python train.py --n_layer=20 --n_head=6 --activation="swiglu" --norm="rmsnorm" --parallel_block=false --init_std_up=0.0356 --optimizer="soap_variant" --beta2=0.95 --weight_decay=0.047 --decay_shape="linear" --batch_tokens=262144 --seq_len=256 --doc_mask=true --dataset="wikipedia_en"
Each number is 128 + 32 x the weight over its row's rms, rounded and kept within 0 to 255. Layers, rows and columns count from 0. The size above them is the row's rms in percent of the matrix's.

# layer 8 MLP down (transposed), 704x256, rms 0.177, rows 324-358, columns 128-191
size [ 94  99 102 102 101  89 101  98 100 102 103 103  96 106  87 107  96 106 102 100  97 110 100 106  78 106  99  97 112  99 106  96 101 100  93]
[[149 113  95 136  95 165 136 117 125 152 121 104 119 105 105 170 156 125 126 146 126 115 146 143 100 187 159 150 101 159 132 174 154  78 162 187 110 124 108 151 125 139 199 172 144  82 173 130 136 157 221 120 168 113 118 178 132 144 171 135 125 177 125 160]
 [141 114 140 120 143 128 139 171 187 102  84 141 131 163 150 116 175 134 114 136  89 140 148  78 129 127 130 156 156 144  99 138 149 141 123 153 199  91 121 155 145 152 155  92  89 184 151 110 169 145 142 204 151  85 157 125 141 133 155 135 157 152 253 140]
 [135 162 116  84 155 120 165 166  84 157 123  81 120 182 157 124  90 125 194 155 149 125 162 139 104 101  90 167 136 110 123 135 105  77 115 136 129  65 118 162  61 103  99 105  78 130  90 102 180  67 154 183  57 184  83 103 177 111 107 114 198 151 146  90]
 [127  95  74  84 139 229  94  94 137  82  79  78 147 108  62 139  89  73 182 175 173 121 119 119 157 133 207 131 116 127 119 133 107 108 137 125 102 147 141 146 113 153 106 145  73 121 178  89  92  72 170 127  67  95 112 151 129 128 139 169 141 160 149 126]
 [213 157 127 127 157  99 120 142 110 130 103  98 182 221  73  96 120 124 113 180 156  94 121 179 126 136 192 132 100 184  97 118 141 113 147 138 146  72  84 138 100  89 159 159 103 114 145 126 131 118 185 148 101 163  93  60 122 145 120 123 101 115 110 105]
 [204 148 163 140 124 143 175  99  16 139 182 170 136 156  99 154 140  88 121 119 162 127  99 112 184 119 101 115 183 104 153 130 203 181 104 113 122 142 167 167 137 108 141  86 127 132  88  98 118 114 161  81 136 126 163 107 137 151 157 103 114  84  92 148]
 [165 138 120 175 142  93 128 111 120 139 128 142 164 123 151 146 123 149 152 116 170 156 122 123 150 114 137 156 144 131 185 174 160 165 100 112 103 175 104 109 117 119  85 110  85 155 118 139 116 117 131 121 113 133  86 152 117 123 153 132 145 136 120 116]
 [147 155 175 143 147 130 135 121 138  95  74 139 111 116 163  88 163 162 191 105 122 164 156 109 154 185 114 184 116 126  84 203 129 137 160 157  60 168 122 111 144  67 127  62 142 140 145 155 104 174 136 117 109 133 132 144 130 182 113 187  94 132 104  82]
 [ 85 136 175 154 120 155 125 118 160 153  61  77 110 105 147 157 107 129 122 145  81 183 106 121 139 118 140  82 139 183 164  98  97 200  97 143  99 122 151 146 114 166 140 143 174 184 106  67 134 138 160  95 142 139 100 122  48 135  66  60 115 186 100 101]
 [102 185  88 109 164  77 124  58 144  85 110  84 140  73 174  77  87 143 132  96  80 120 106 169 115 104 136 108 131 112 155 128 202 183 142 142 178 133 157  92 183  57  98 165 165 184 166 152 125 117  98 178 115 127 115 142 119 126 127 101  70 119 113 105]
 [152 125  98 147 148 190  97  99 170  95 157 149 183 129 139 146 178 154 119 106  94  61  86 155  61  98 132  83 107  98 192 119 161 121 183 146 144 144 127 127 149 121  87 101 118 174 122  94 110 159 114 143 142 171 140 121 101 145  93  88 138 131 128 146]
 [ 84 119 209 133 122 144 126 135 120  97  78 120 145 108  61 168 107 116 151 144 119  80 122  88 114 111 154 115 143 163  92  82  96  90  89 118 120 171 144 161 147 130 202 156 133 162 141  92 117 219 175  89 102 137 115 131 146  98 144 117 128 123 132 116]
 [167 150  80 150  94 119 118 156 158 166 150 145 128 140 103 128  76 133 133 103 157 112 135 187  73 107 104 110 150 147 131 210 116 112  64 108 160 126 174 153 170 100 104  84 100 112 133 123 176 124  88 125 134 164 140 110 174 180  78 148  89 148 125  96]
 [ 97 133 160 165 184 162 110 117  91 136 132 142 171 135 144 110 100 100  55 154 130 183 156 118 119  78 128 164 121  97 136 166 100 118 132 106  89 116 156 166 125 108 121 147 106 109 112 117 113 112 142 140 159  64 191 144 148 169 130 130  98 115 177 114]
 [131 122  50 129 153 112 110 162 123 172 113 152 135 135 173 154  94 129 139 140 134 116 116 117 160 124 152 109 143  57 167 120 139  86 119 122  78 212 105 199  76  71 145 128 140 151  61 132 129  98  96 118 197 106 128  90 169 135 115 158 171 146  99 146]
 [139 132  56 139 128  83  95 158  84 118 139 123 203 147 132 153 137  98  73 160 149 126 169 180 148 102 110 178 151  98 134  89 174  52 109 102  92 138  85 126 164  75 140 129  78 192 123 112 109 113 137 146  81  90 170 157 161 123 138 162  97 155 112 104]
 [ 61 133 140  88 135 178 113 147 111 135 125 155 109 104 173 156  98 162 133 159 201 106 184 108 100 107 118 193 140 132 133 165 111 123 146 171 128  98 125 107 137 187  93 120 128 121 123 101  93 117 172 101 114 132 109  68 170 138 125 130 172 137 137 122]
 [ 84 120 167  99 117  81  95 150 152 165 120  73 115 111 110 140  94 210  83 138  77 103  84 160 135 137 112 164 157 111 123 162 121 247 176 150 131 125 113 126 110 134 148  86 160 157 102 131 115 105 144 102 158 116  72 114 103 109  76 125 142 137  95 119]
 [120 126 169 112  96  85 123 104  95 124 190 151 102 143 200 127 111 123 180 103 144 130 166 114 157 158 134  82 117 116  86 137 150  70 120 141 201 129 100 152 133 117 165 134 127 133 127 191 108 100 130 136 158 214  66 144 125 202 126  37 101 183  81 130]
 [128 110 155 141 159 141 158 190 123  95 100 182 156 113 137 123 111 106 142 182 200 147  72 115 102 106  71 105 167 107 142 137 153 118 124 122 109 151 106 130  92 151 121 158 119 168 157 116 131 159 113 152 107 187 137  81 135 103 139 149 147 133 147 133]
 [177 137 130 125 116 102 151  86 172 138 140 149 177 124 117 168 110  98 101 124 149 145 121 103  93 138 147 201 117 120  66 151  72  94 115  66 114 138 127 136 106 120 140  84  60 182 150 165  60  91 104 107 149 117 133 118 153  88 128 139 173 100 143 192]
 [120 108 182 161 179 164 159 115  70 101 167 191  99  97 121  96  95 134 140 116 157 113 110  56 119 138 134 177 166 157 168 130 132 100 150 101 145 109 156 177 151 209 128 116 135 120 105 101  98 121  81 117  82 137 163 110 127  78 132 120 136  70  94 141]
 [ 91  97 107 120 145 117 123 109 107  93 133  94 192 190 128 124 145 158 132  69 173 110  98 108 156 154  85  93  65 138 166 114 108 188 138 143 129  93 168 103 106 152 153 120 113 126 147 101 156 113 127 170 122 126 140 125 146 131  86 132 160 101 103 112]
 [119 143 153  37 149 174 100 127 159 139  96 105 138  95 190 126 164 127  86 113 165 136  91  98 151  74 207 107 161 146 137 143 119 139 125 146 115  93 161  72 147 118  89 177  69 125  87 107 170 164 134 100 146 119  87 163 137 107 209 134 149 157  53 145]
 [148 128 175 157 163 181  89 142 128 116 131 202  90 149 113 125 123 121 166 113 194 105  89 120 113 124 127 102 102 137 107 184 173 150  99 159 154 101 113 121 131  94 180 166 126 161  84 106 135 172 148 168  87 116 142  91 108 101 121 137 121 117  99 137]
 [ 94 141  78 114  91 119 154 132 115 129 211  93 179 180  95 185 136 171  98 104 129 182 138 140 129 112 111 144  99 209 105 124  98 126  58 149  89 104 117 105 112 119  90 131  62 143 146 131 189  81  86 112  85  40  89 152 131 167 119 154 123 102 133 141]
 [123  92 132 181  92 109 126  90 105 163 125 100 112 150 160 107 129 183 127 150 141 112  70 142 125  82 132 200 132 163  82 119 105 159 123 126  63 122 112 190  72 164 161 171 103 171 140 136 170 166 130 164 106  97 175 134 124 124  67 102 129 132 145 162]
 [136 119 179 109 129 118 124  90  68  66 123 138  81 123 133 105 117 176 125 105 139 104 176 155 103 116 185 122  80  68  70 116 133 104 131  95 108 145 160 148  74 102 122 124 129 125 159 131 127 120 143  87 138 197 143 220 121 141 139 140 166 178 109 140]
 [159 163 136 126 135  96 155  81 117 103 127 138 100 153  82 133  99  64 127 141  88 136 150 140 169  99 169 166 174  74 106  72 164  68  87 153 123 118 175  93 124 124 119 107 101 150 136 108 175 139 150 121  93 124 150 129 102  60 159 151  86 115 101 115]
 [101 158 147 106 104 135 126 152 129 139 112 194 209 112 111  95  96 154 120  63 170 147  98 101 132 104 158 124 178  83 128  99 203 120 146 153 138 131 118 118 185 103 169 135 143 168 115 115  55  98 134 127 189 197 100 120 102 132 181 117 125 123 156  99]
 [131 122 132 100 121 134  97 115  95  82  51  77  61 114  96  92 155 140 170 135 160 150 167 111 143 123 146 141 113 210 131 148  84 111 172  99 162  90 122 109 135 214 123 116 105 103 143 173 143 200 117 130 165 147 154 118 139 112  88 133 120 126 149  98]
 [144 189  47 117 169 143 119 153 123 140 117 189 126 138 103 189 148 119  73 146 136 158 165 130 107  91 170 135 102  93 108 129 137  90 109 110  69 101 134  72 103 154  71 172 147 151 145 138 135 140 110 151  89  64  53 108 156 101 125 126 109  84  78 139]
 [161 119 179 135  95 108 134 122  58  89  80 152  92 139 155  81  54 153  86 127 149  78 141 105 104 144  76  92  91 126 130 125 135 129 137 107 132 111  98 122 163  75  83 157 158 121 146  92 102 147 121 129 127 111 118 130 151 103 126 197 107 113 137 124]
 [139 200 112 153 134 117 161 135  62 189 135 163 148 131  82 128 139 108 125  95 159 179  32  93 109 153 130  94 118 140  94 164 145 129 172 110 126 180 105 113 145 150  68  92 148 142 120 136 177 141 123 107 121  99 146 118 136  97 105 122 148  73 124 104]
 [101 131 125 150 132 173 155 153 140 126 102  92 162 130 125 197 129  21 111 171 126 124 145 162 145  53 145 123 186 144 166 136  76 161 150 130 151  83 146  67  74 105  99 146 118 153  94 131 142 134 177 138 116  69 165 124  89 112 101 155  95  85 188 143]]
# layer 8 MLP gate, 704x256, rms 0.185, rows 325-359, columns 128-191
size [ 98  99 102 101  93 104  95  96 107  96  97  93  99  94  99 103 104  91  97 102 116 101 103 103  97  97  85  98  99  98  99  99  99  92 105]
[[122  92 142 154 154 118  82 116 133 104 122 131 115 133 137  88 110  80  93 125 147 237  83 101 163 131 108 135 127 133 151 127 112 160 122 123  94 164 158 115 151  74  90 129 167 111 162 158  94 103 137 114 181 133 136 192 125  84 106 136 105  54 146 110]
 [116 150 102  86 159 156 156  89 127 210 119 120 126 177  97 138  90  80 102  87 157 132 151 105  98 112 178  77 106 156 160 112 109 194 115 117  77  80 143 158 163 111  66  90 101 135 145 148 189 138 129 103 110 104 166 156  70 184 154 159 160 184  92 139]
 [169  70 143 133 112 139 106 111 155  83 121 131 117 166  68 167 141 138 139 143 113 152 126 156 131  82 144 169 194  78 133 142 132  89 117 120  78  87  74 111 125 142 143 174 106 131  92  91  90 110 130 147 104 147 173 134 176 125 167 118  86 106 112 147]
 [133  97  88 170 137 117  62 118 156 150 166 225 148 152 141 147 100 116 174 124 130 133 111  85 184 115 124  58 179 141 141 130 182 142  84 112 103 131 114 127  76 139 109 105 100 156 169 141 158 119 119 148 148  61 140  95 105 154 132 142 136 142 142 142]
 [ 91 144 102 160  97 135 171 153 196 159  85  66 191 146 197 176 135  68 161 130 127 131 121  79  98 106 130 116 104 155 154 149 175 157 143 151 117 136 119 185 115 140 115  96 100 108 170 141 131 109 154 121 125 117 130 167 158 116 101 130 141 120 133 129]
 [116 128  97 130 153 130 111 161 144 101 153 171  84 123 181 130 143 156  87 163  97  93 124 154 105 165 194 114 116 174 130 103 136  76 150 149  97 162 136 140 140 117 126 111 111 154 136 111  86 129 133 166 124 111  70 164 120 170 122 122 142  50 189 160]
 [162 144 185  68 120 148 150 110 154 148 168 122  74 136 130 161 122 129 166 150 138 112 151 204  82 101 148 141 116 201  94  41 115  93 152 127 114  73  64 165 131 116 119 131 194 104 152  79 147 139  98 157 132 110 160 137 131 135  99 163 130 119  98 144]
 [154 148 120 151 125  96 134  73 127 103 142 128 121 161 102 108 102  94  92 150 147 128 100 100 137 159 131 172 107 125 161 149 155  98 178  59 165 201 155 164  66  43  98 112 125 171 156 167 164 120 153 173 143 155 143 130 141 126 183  66 186 145 121  94]
 [208  80 154  79 146 188 112  89 137 118 130 131 173 111 190 130 118 175 161 169  79  95 181 163 182 144  61 123 161  89 169 144  85  96 104 113 137 136  71 113  88 108 112  72 113 123 123 138 185 134 106 135  96  70 123 132 167 113 125  82  79 142 107 142]
 [ 30  98 153 172 208 137 167  90 138 187 107 104 109 111  93 107 139  88 150 148 192 133 109 200 102 109 102 163 123 113 100 112 120 113  89  84 143  82 140 133 105  82 130 111  94  90 113 139  96  67 124 134 135  78 131 148 132 126 113 113 112 135 134 118]
 [ 98 157 154 149  81 124 151 117 173  93 150 139 108  69 118  98 137  93 142 177 133 164 164 128 198 106 113  96  90 115 104 108 111 119 160 143  35 146 106 107  86 181 170 133  79 151 151 145  72 132 122 168 118 110 108 142 110 122 101 182 112 145  80  84]
 [ 84 146 129 122 142 189 180 155 119 146 114 193 150  90 155  91 111 100 162 177 129  78 133  54 102 120 111  53 131 115 142 210 122 171 112  97 106 145 100 184 136 131 163 160  96 131 132 122  99 137 153 214 102  98 131 196 110 119 128  81 113  93 168 171]
 [160  69 115  32  96 138 172 120 141 138 128 125 100 153 217 122 138  56 150 144 179  72 133 161  96 177  96 159 145 109 115 102 126  69  58 152 147 105 117 106 103 151 130 109  76 172 171 150  69 210 107 130 110 155 106 144  69 123 124  92  83  93 128 139]
 [ 83 100 144 106 100 139 149 139 174  84 113 133 160 118 167 191 116  96 108 114 115 129 119  82 159 178 234 149 100 156 151  85 138 144 129 118 113 141 131 113 128 125 145 117 188 155 127 102 121 130 133  89 136 108 158 106 128 201 175  86 137 124 106 132]
 [ 95  72 133  88 140 155 110 102 126 122  83 171 130  87 131 108 152  88  86 121  96 104 169 171 115 106 143 187  95 140 142 117 116  98 148 137 186 149 136 164 161 163  65 108  99 151 122 112 111 185 173 160 165  93 206 136 138 129 173 164 119 152 184 120]
 [125 154 148 184 130 115  96 175 160  77 111 100 169 175  72  98 219 109 176 129 123 156 118 110 198 106 111 144 153  84  81 103  82 106 112 160 148 144  88  95 141  87 116 132 102 116 155 102 154 100 150 132 166 156 132 148 122 184 121 180 106 143 149 132]
 [134 166 134 131  89 103 160 154 176 159  61  85 136 129  85 146  98  87 114 149 129 134 127 137  88 119 138 219  86  91 106 120  88 157 127 120 151 163 102 154 116 174 126 151 134 145 104 157  92 128 105 171  89 125 197 122 135 159  82 104 124 126  72  79]
 [ 78 153  75 134  51 156 101 184 135 151 180  73 138 156 184 108 139 119 142 147 132 155 110 103 123  99 152 129 170  82 138  39 153  93 157 113 132 127 119 127 121 115 182 186 134 136 127 130 152 145 104  45  92 142 131 110 130  99 134 133 134 106  97  94]
 [172 113  72 146 122 162 178  64 101 100  87 111 136  97 146  94 120 104 110  92 175 129 162 113 155 151 172 102 123 117 126  87 185 102  71 134 156 129 106 123 126 143 144 130 117 105 151 183 137 119 164 112 126  78  89 162 137 112 165 130 116  68 104 160]
 [160 148 173  92  98 156  93 102 144  86 120 131 126 122 181 131 153 137  96 164 139 145 162 140 125 102 118 118 112 131 195 139 124 178 136 148  87 173 163 130 145  90 102  98 141  87 149 122 124 117 140 124 104 151  92 130 128  96 141 192 117  78 151  86]
 [209 144 113 108 125 122 137 101 154 173 116  94 112 105 140 147 122 148 133 129  84 114  73 166 148  57 113 118 124  93 118 198 136 147 153  80 142  89 147  84 131 101  93 114 167 149 179 132 130  97 148 146 109 161 145 155 133 128 155  86  78 126 118 108]
 [188 171 121 169 126 109 144 134  96 209 135 170 185 112 120 153  82 128 132 189 104  41 160 168  85 126 155 135 159 106 133 175 121  61 170 123 136 123 189 130 130 108 202 117 140  86  91 112 127 114 135 131 151 142 101 221 194 142 154 115  80 124  53 138]
 [134 119 149 170 100 142 193 117 110 135 124  47  87 179  97 102  96 151 207 179  98 133 154 156 122 160 112 194 103 107 106 155 101 178  87 127 115  48  65 111 112 124 179 149 129 159 112 170 137 105 158 110 120 126 109 122 125 142 123 182  88 158 152 135]
 [195 163  85  99 141 146 116 105 138 132  61 124  96 114 179  89 154 167 112 110 120 163 154 175  87 120 130 108 159 145 113 110 131 175  91 112 119  55 115 157 136 150 152 115 160 131 107 200 102  99 157 149 157 151 129 136 166 113 121 110 132 110  99 101]
 [ 95 130 139 139 142 121 144  91 186 123  79 141 110 126 188 101  96 112 151 176 130 104 129 156  97 161 141  95 143  83 102 104 123  82 180 195 134 118 185 134 120 143 168 154 116 121 138 160 111 159 126 137 109  67 138 155  95  87  82 114  88 141 148 148]
 [111 129 130 107 173 139 192 175 145 169  95 145 144  52 108 116  82 129  82 134  57  68 130 131 188 109 156  92  85 184 180 101 191   9  92 132  95 117 177 103  96 100 152 138 117 189  82 137  74 153 118 122 135 153 158 156 146 135 142 191 140 135  75  91]
 [128 157 161 156 139  79 214 122 174  94  41 125 145 104  84 134 120 142 159 170 135 133  99 108 159 149  83 110 142 213 208 128 142 112 162 218 132  53 111 124 130 142 162 154 103  80 112 198 126  38 135 164 148 132 140 127  94 124 133 144 139 109 129  85]
 [160 146 107 103 169 201 123 108 134 151 148 150 100 117  80  98 135 153  94 128  85 147 153 105 149 109 153 121 103 114  57  90 168 185  72 105 142  96 108  91 110  88  74 143  85  94 163  99  91 117 177 117 159  85 175 151 167 137  99 101  81 127 123 104]
 [114 139 156  44 157 106 109 114 156 146 129 131 145  98 114 115 127  73 171 154 134 153 144 137 166 184 102 170 116 146  75 152 152  81  60 147 168  67 144  94 116  99 146 135  83  66  67 145 130 178 116 149  80 113 118 131 140 170 186 111 133 176 157 152]
 [174  89 157 109 139  75  79 113 123  68  96 159  86 175 130 123 133 125 167 185 165 178 139 157 105 146 160 142 144 105  76 133 194 100 153 149  65  96 165 102 142 184  79 130  54  94 127 195  82  84 102 101 169 119 118  82  94 122  53 135  85 160 145  77]
 [176 122 162  98  93  89  81  94 145  89 114 134 188 121 152 108 119 171 158 135 126 122 129 117 112 110 121 173 116 167 153 160 191 103 120 126 144 110  67  86 175 127 175 110 124 124  91 153 119 122  95 151 156 138 153 123 130 185 174  86 168 151 214 118]
 [119 102 146 168  86  57  84 136 120 140  98 183 221  64 127 151 148 141 129 124 102 102 151  92 133  70  93  80 161 160 146 111 110 170 141 100 152 119 146 161 135 173 115 165 154 141 176 124 120 157 132 136 198 143  79 148 123 143 117 130 113 150  85 109]
 [108  97 132 116 212 157 108 136 136 154 145 121 145 101 157 163 178  50 108 116 150  76  89 145 112  99 153 120 115 134 132 109 106 109 107  99 108 171 157  87 165 116 108 143 103 145 134 153 134 144 133 107 115 153 150 171 169 118  89 176  71 124 139  99]
 [145 149 108 138 218 140 141 127 104 132 111  70 173  88 127 176 171 130  73 118 197 136 155 119 169  88 163 120 160 112 202 140  90 103 136 160 150 100 183 126 142 113 160 112 156 168  69  92 108 137 131 116 164 116  95 122 129 146 106 118 159  89 118  86]
 [171 162  93 136 128 139  89 201 141 111 120 156  93 152 107 220 126 138 130 172 181 126 119 124 118 126  84  85 153 122 128 116 125 119 121 126 142 186 128 188 118 102 104 202 125 113 114 100 136  90  87 105  82 175 113 159 153 128  74 164 102 164 105 155]]
# layer 8 MLP up, 704x256, rms 0.189, rows 325-359, columns 128-191
size [ 99  97 105 104  95 101  97 100 109  99 102  90 101  98 103  93 103  91 100  98 117  97 104  99 106 102  98 106 100 103  99  98 106  90  95]
[[118 130 121 105 125 133  64 137 122  72 122  95 137 196 176 136  81  92 116 122 143 114  98 140 135 138  89 134  84 133 171 144 163 153 117  65 100 138 114  77 125 150 151  91 165 145 137 118  90 157 123 166 104 128 140 179 135  78 165 131 178 145 129 111]
 [163 163 110 179 162 170 129 151 174 112 124 137 158  93  71 127 110 123  77 127 160  62 172 110 111 147 118 109 132 162 143 139 131  94 134 118 150 204 106 121 147  97 136  99 101 108 158 143  84 122 155 139 101  77  86 163  84 145 189 131 107 125  91 174]
 [109 108 158  79 105 104 167 164 129 103 123 113  91 127 103 117 131 157  96  88 105 153 158 128 140 151 103 180 182  30 145 123 152 112 114  36  89  80 184  62 181 151 143 195 138 121  88 163 113 126 162 106  70 140 197 128 222  97 149 102 102 131  53 114]
 [172 158  55 125 116 120 179  74 110 129 132 176 107 144  53 131 147 167  79 124 125 102 208 141 117 130 162  97 127 128 116 108  97 105 137 129 145 152 135 122 142 110 105 196 176  98 146 164  72 141 133 123  92 175 124 191 151 134 122 111 155 116  95 113]
 [ 35 124 135 169  96 118 137 136 232 156 122 139 192 108 105 108 151 117 173 103 159 154 129  74  71 127 158 149 129 115 112 146  91 148 101 150  93 125 121 114 131 130 132 115 129 109 122 150 170 150 128 114 133 109 168 145  88 148 135 169 159 135  94  77]
 [159  83  81 115 146 135 111 100  92 118 171 112  64  83 134 156 151 184  77 115 119 119 125  79 109 147 122  66 108 194 154 172 140  58 149  85 171 150 125 116 159  24  98 137 163 123 112 134 170  80 154 156  72 126 119 135 146 156 106 111 131 156 196 134]
 [ 99  83 132 140 139  97 114 140 187 162 132 119 180 153 125 132  73 144 130 124 117 150 105 184  72 132 131  86 101  85 177 167  98 126 121 142 166 113 155  57 106 103  66 191  87 172 129 105  91 110 142 149 147 189 144 135 149 143 139 194  75 177 192 102]
 [158 128 103 123  65  98 129 112 161  84 121 167 117 135 104 133  77  92 110 138  79 105  40 173 107 161 130 165 154 132 116  79  78 124 129  93  94 126 111 105 116 177 199  78  93 128 141 101 171 160 126  87   6 124 132 105 153 165 149 156 121 102 139 172]
 [134 146  96 137 158 180 147  92 148 148 140 180 156 116 112 154 106  88 130 176 146 140 122 130 153 115 134 118 146  98 136 176 142 103 146 117  95 126 127  97 172 185 180 100 114 130  62 150 128 157 139 111 165 160  95 135 133 130 119 131 139 126 140  76]
 [147 102 118 119 143  91 122  35  89  95  88 147 104 141  64  85 106 118 180  63 140 125 186 136 143 147 132 154 105 133  58 111 112 158 180 154 119 117 165 112  81 113 128 183 155 132 102  94 103 132  77 140 182 184 109 210 143 172  94  56 130 132 152  66]
 [122 153 103 150 101  97 155 108 227 134 171 208 151  81 154 109  91 152 112 157 136  90 107 138 134 147  89 119 175 100 147 119 128  76 149  91  87 175 143 151 113 161 132 168  78 141 102 109  76  57  64 183  79 138 106  62 152 186 150  92 144 119 119  98]
 [105 121  53 114 169 148 131 121 114 101 113 107 104 196 141 146 155 218  76 141 120 123 158 214  79 193 123 122 129 105 113 128 144 184 101 111 153 140 168 127 134 117 126 137 101 138 155 122 151 122 124 128  92 140 154 144 123  88 134 112 131 100 156 128]
 [103 149 151 138 129 104 154 126  89 116 168  98 157  77 101 104 160 111  65 145  93 110 128 123 153  69 125 157 134 167 114 137 126 184 111 135 183 112 120 139 168  87 122 155 100 151 112 126 127  99 143 157 143 128 139 138 126 129  80 140 124 134  81 149]
 [110 111 146 119  78  64 110  91 118 136 137  73 118  80 118 131 161 127 166 109 107 138 182 112 117 135 139 101  95 162 178 165 150 139 118 112 106 114 138 147 149  67 134  61 145 114 103  91 138  65 113  94 163 109  95 154 114 116 152 125 134  78 178 122]
 [135 107 181 126 124 120  91 149 171 131  64 106  98 147 134 135 116  79 130 184  58 129  80 135 113 140 161 136 125 120 161 125 111 147 127  95 153 112 141  72 103 129  97 149 149 131  89 122  74  67 117 131  69  65 118 131 115  93 121 143 129 183 127 184]
 [106 120 152  80 202 172 133 115 159 129 158  87 138 122 189 119  95  80 170 123 114 109 149 115 156  95 184 179 109 148 106 123 104 170 153 153 177 150 123 148 159 137  75 122 153  95 134 153 125 112 117 136 111 138  73 127 152 133 142 120 139  97 155 112]
 [144 123 125 134 159 104  80 114  85 136  84 107 125 148 147  76 116  82  76 156 105 115 155 170 129 112 121 146 172 152 109 111  54 114  52 189  44 102 149 128  93 134 186  71  83  47 139 137 159 108  64  91  85 170 153 153 138 124 109 159  93 107  72 175]
 [159  85  98 155 104 103 111 161  98  91  95 114 112 180 177 112  64 150 144  98  89  98 121 100 158 196 144 161 124 153  76 102 111 100 122 141 143 130 143 153 118 184 121 173 117  69 112 114  88 143  94 145 139 156  80 134 178 118 121 126 145  69 154 179]
 [117 143 159 146 111 163 141 103 136 149  88 128 124  85 138 106  84 185 121 103 176 181 126 138 135 162  99 143 151 106 136  76 112 114 109 145 205 126 145 102  49  85 104 154 147 163 121 123 132 174  97  40 144  99 131 168 128 173 136 160 163 132 117  96]
 [117  93 131 207 119 136 116  83  69 159 154 113 129  78 196 132 116 145 129 123 137 143 103 117 118  40 120 134 114  95  99 111  78 137 143  73 160 162 121 136 167 108 140  53 138 102 158 121 110 184 143 141 156 145 120 141 104 107 161 124  80 147  88  66]
 [136 176 152  72  81 136 153 135  82 112 144 151 126 133 104 146 112 109  76 142 145 164 152  56 117 138 126 116 121  81 110 103 149 136  99 129  70 106  97 168 123 131 125 129 166  73 117  89 152  96  99 153  76 176 128 126 157  92 115 138  89 161 120 173]
 [122 153 109 136 148 136 127 128 118 132 116 146 155 151 145  74 151 175 119 108  70 136 105 115 105  97 158 144 129 118 139  77 156 126 146 146 163 113 121 156 141  60  92  96 113 212 157 122  94 120 127 104 125 192 130 113 160  77  71  86 100 168 143 102]
 [140 125 117 154 115 129 141 145  71  97 146 188  89  95 106 178 131 133 119  94 148 194 137 145 159 101 116  88 114 145 103  58  91 106 142 103 173 154 159 144 104 181 109 201 148 110 176 131 147 129  98 102 120 118 147 106 144  90 112 131 146  80  78 169]
 [142 146 144 161  39 100 135 154 111 169 126 138 154 106 143 148 148 136 158  75 122  96 139 122 157  98 124 158  84 106 130  66 122 118 170 189 140 155  93 163 152 122 152  56 138 104 148 129  97 102 123 122 127 100 137 140 138 143 144 117 159 147 197 154]
 [ 54 158 128 117 120 130  86 181 146 147 179 144 187 143 103 135 139 150  99  20 129  76 135 121 154  82 147 131 118 124 143 163 134  70  65 131 146 167 161 121 183 107 149  41 144  86 134 155 116 163  86 133  99 108 157 110 139  59 129  89 123 149 160 142]
 [ 62 150 160 105 177 122 105 128 124 144  96 121  97 161 137  50 123 163  96 138 100 167  80 103  41  83 116 149  95 100 193 115 160 153 127 191 112 119 104 168  85 166 121 130 126 150 122 100 119 108 112 110 137 131 157 121 107 127 134  92 177 108  77 105]
 [ 95 134 132 135 119 101  75  56 155 110 128 167 108 133 125 146 170 116 115 137 135 147 104 118 124 133 137 160 150 108 100  98 102 189 187 103 129 162 135 136 138  96 123 213 133 137 122 129 122 123 136  98 121 127 107 117 196 143 173  98 110 136 147 164]
 [ 68  73 123 100 163 124 157  72 154  68 150 175 139 154  98 116 146 153  99 154 140 151 104 147 161  93 178 128 125  59 170 125 125  91 147 127 142 169 156  77 116  57 137 156 124 161 147  73 159  88 160 173 171  77 233 145 172 137 146 136 149  72  97  94]
 [ 87  84 191 132 163 119 189  86 127 231 108 117 168 156 187 137 134 130 139 136 133 168 131 129 176 103 146  98 157 119  69 165 105 148 125 108 127  97 137 145  91 139 117 103 155  86 126 160 137 137 119 152  84 129 157 135 144 162 142 123 139 108 142 111]
 [ 83 151 126 108 189 100 117 130 145 168 118 122  98 129 140 144 139 129 171 165 150 163 105 141 116 153 159  84 149 114 145 149 174 165 105 124 142  43 118 209 122 137 103 122 151 112 148 119 115 105 109 109 111 157 150 108 143 146 117 180  61 107 121 161]
 [141 120 204 156  46  72  55 112 130 112 139 187 140 172 117  96 106 132 156 191 148 112 137 146 164  92  51 141 113  69 152  92 118 116 117 113 153 183 118 162  68  93 138 112 148 174  71 114 160 223 139 143 146 205 135 139 123 163 116 153  53 137 143  69]
 [130 170 138 119 130 147  79 108 156 151  91 150 144 137  78 138  94 151 133 145 192 138 153  97 121  90  86  73 116 170 103 106  71 103 147 148 147 151 165 155 170 161 124 116 163 114 171  73 132  80 169 166 164 139 123 135 130 132 129 125 130 151  73 113]
 [103 194 130 103 123  81 141 152 109 114 196 137 119 142 149 131  87 138 158 137 117 115 121 156  67 135 131 146 107 142  95 174 100 141 148  93 115 147  87 134  86 145 124 154 128 115  82 132 155 169  95 119 109 118 136 156 161 139  68 128 148 121 124 187]
 [ 78  92 101 132  35  94 126 128 149 142  89 171  81 103 151 168 122 116 159  74 157  65 151 136 146 152 165 146  87 142 152 133 149  74 106 174 142 104 144 152 122 142 183 191 112 162 119 145 162 114 148  82 128 126 117 111 122 164  91 117 163 158 132 145]
 [151 155 118 166 138  76 133  93 145 142  79 138 185 158 123 144 162 180 165 158 166 199 148 134 144 135  83 116 170 162 168  84 190 199 196  91 108  86  99 162 137 168 125 124 135 105  79 132  96  86 103 150 115 142  94 124 113 177  96 111 112 131  35 132]]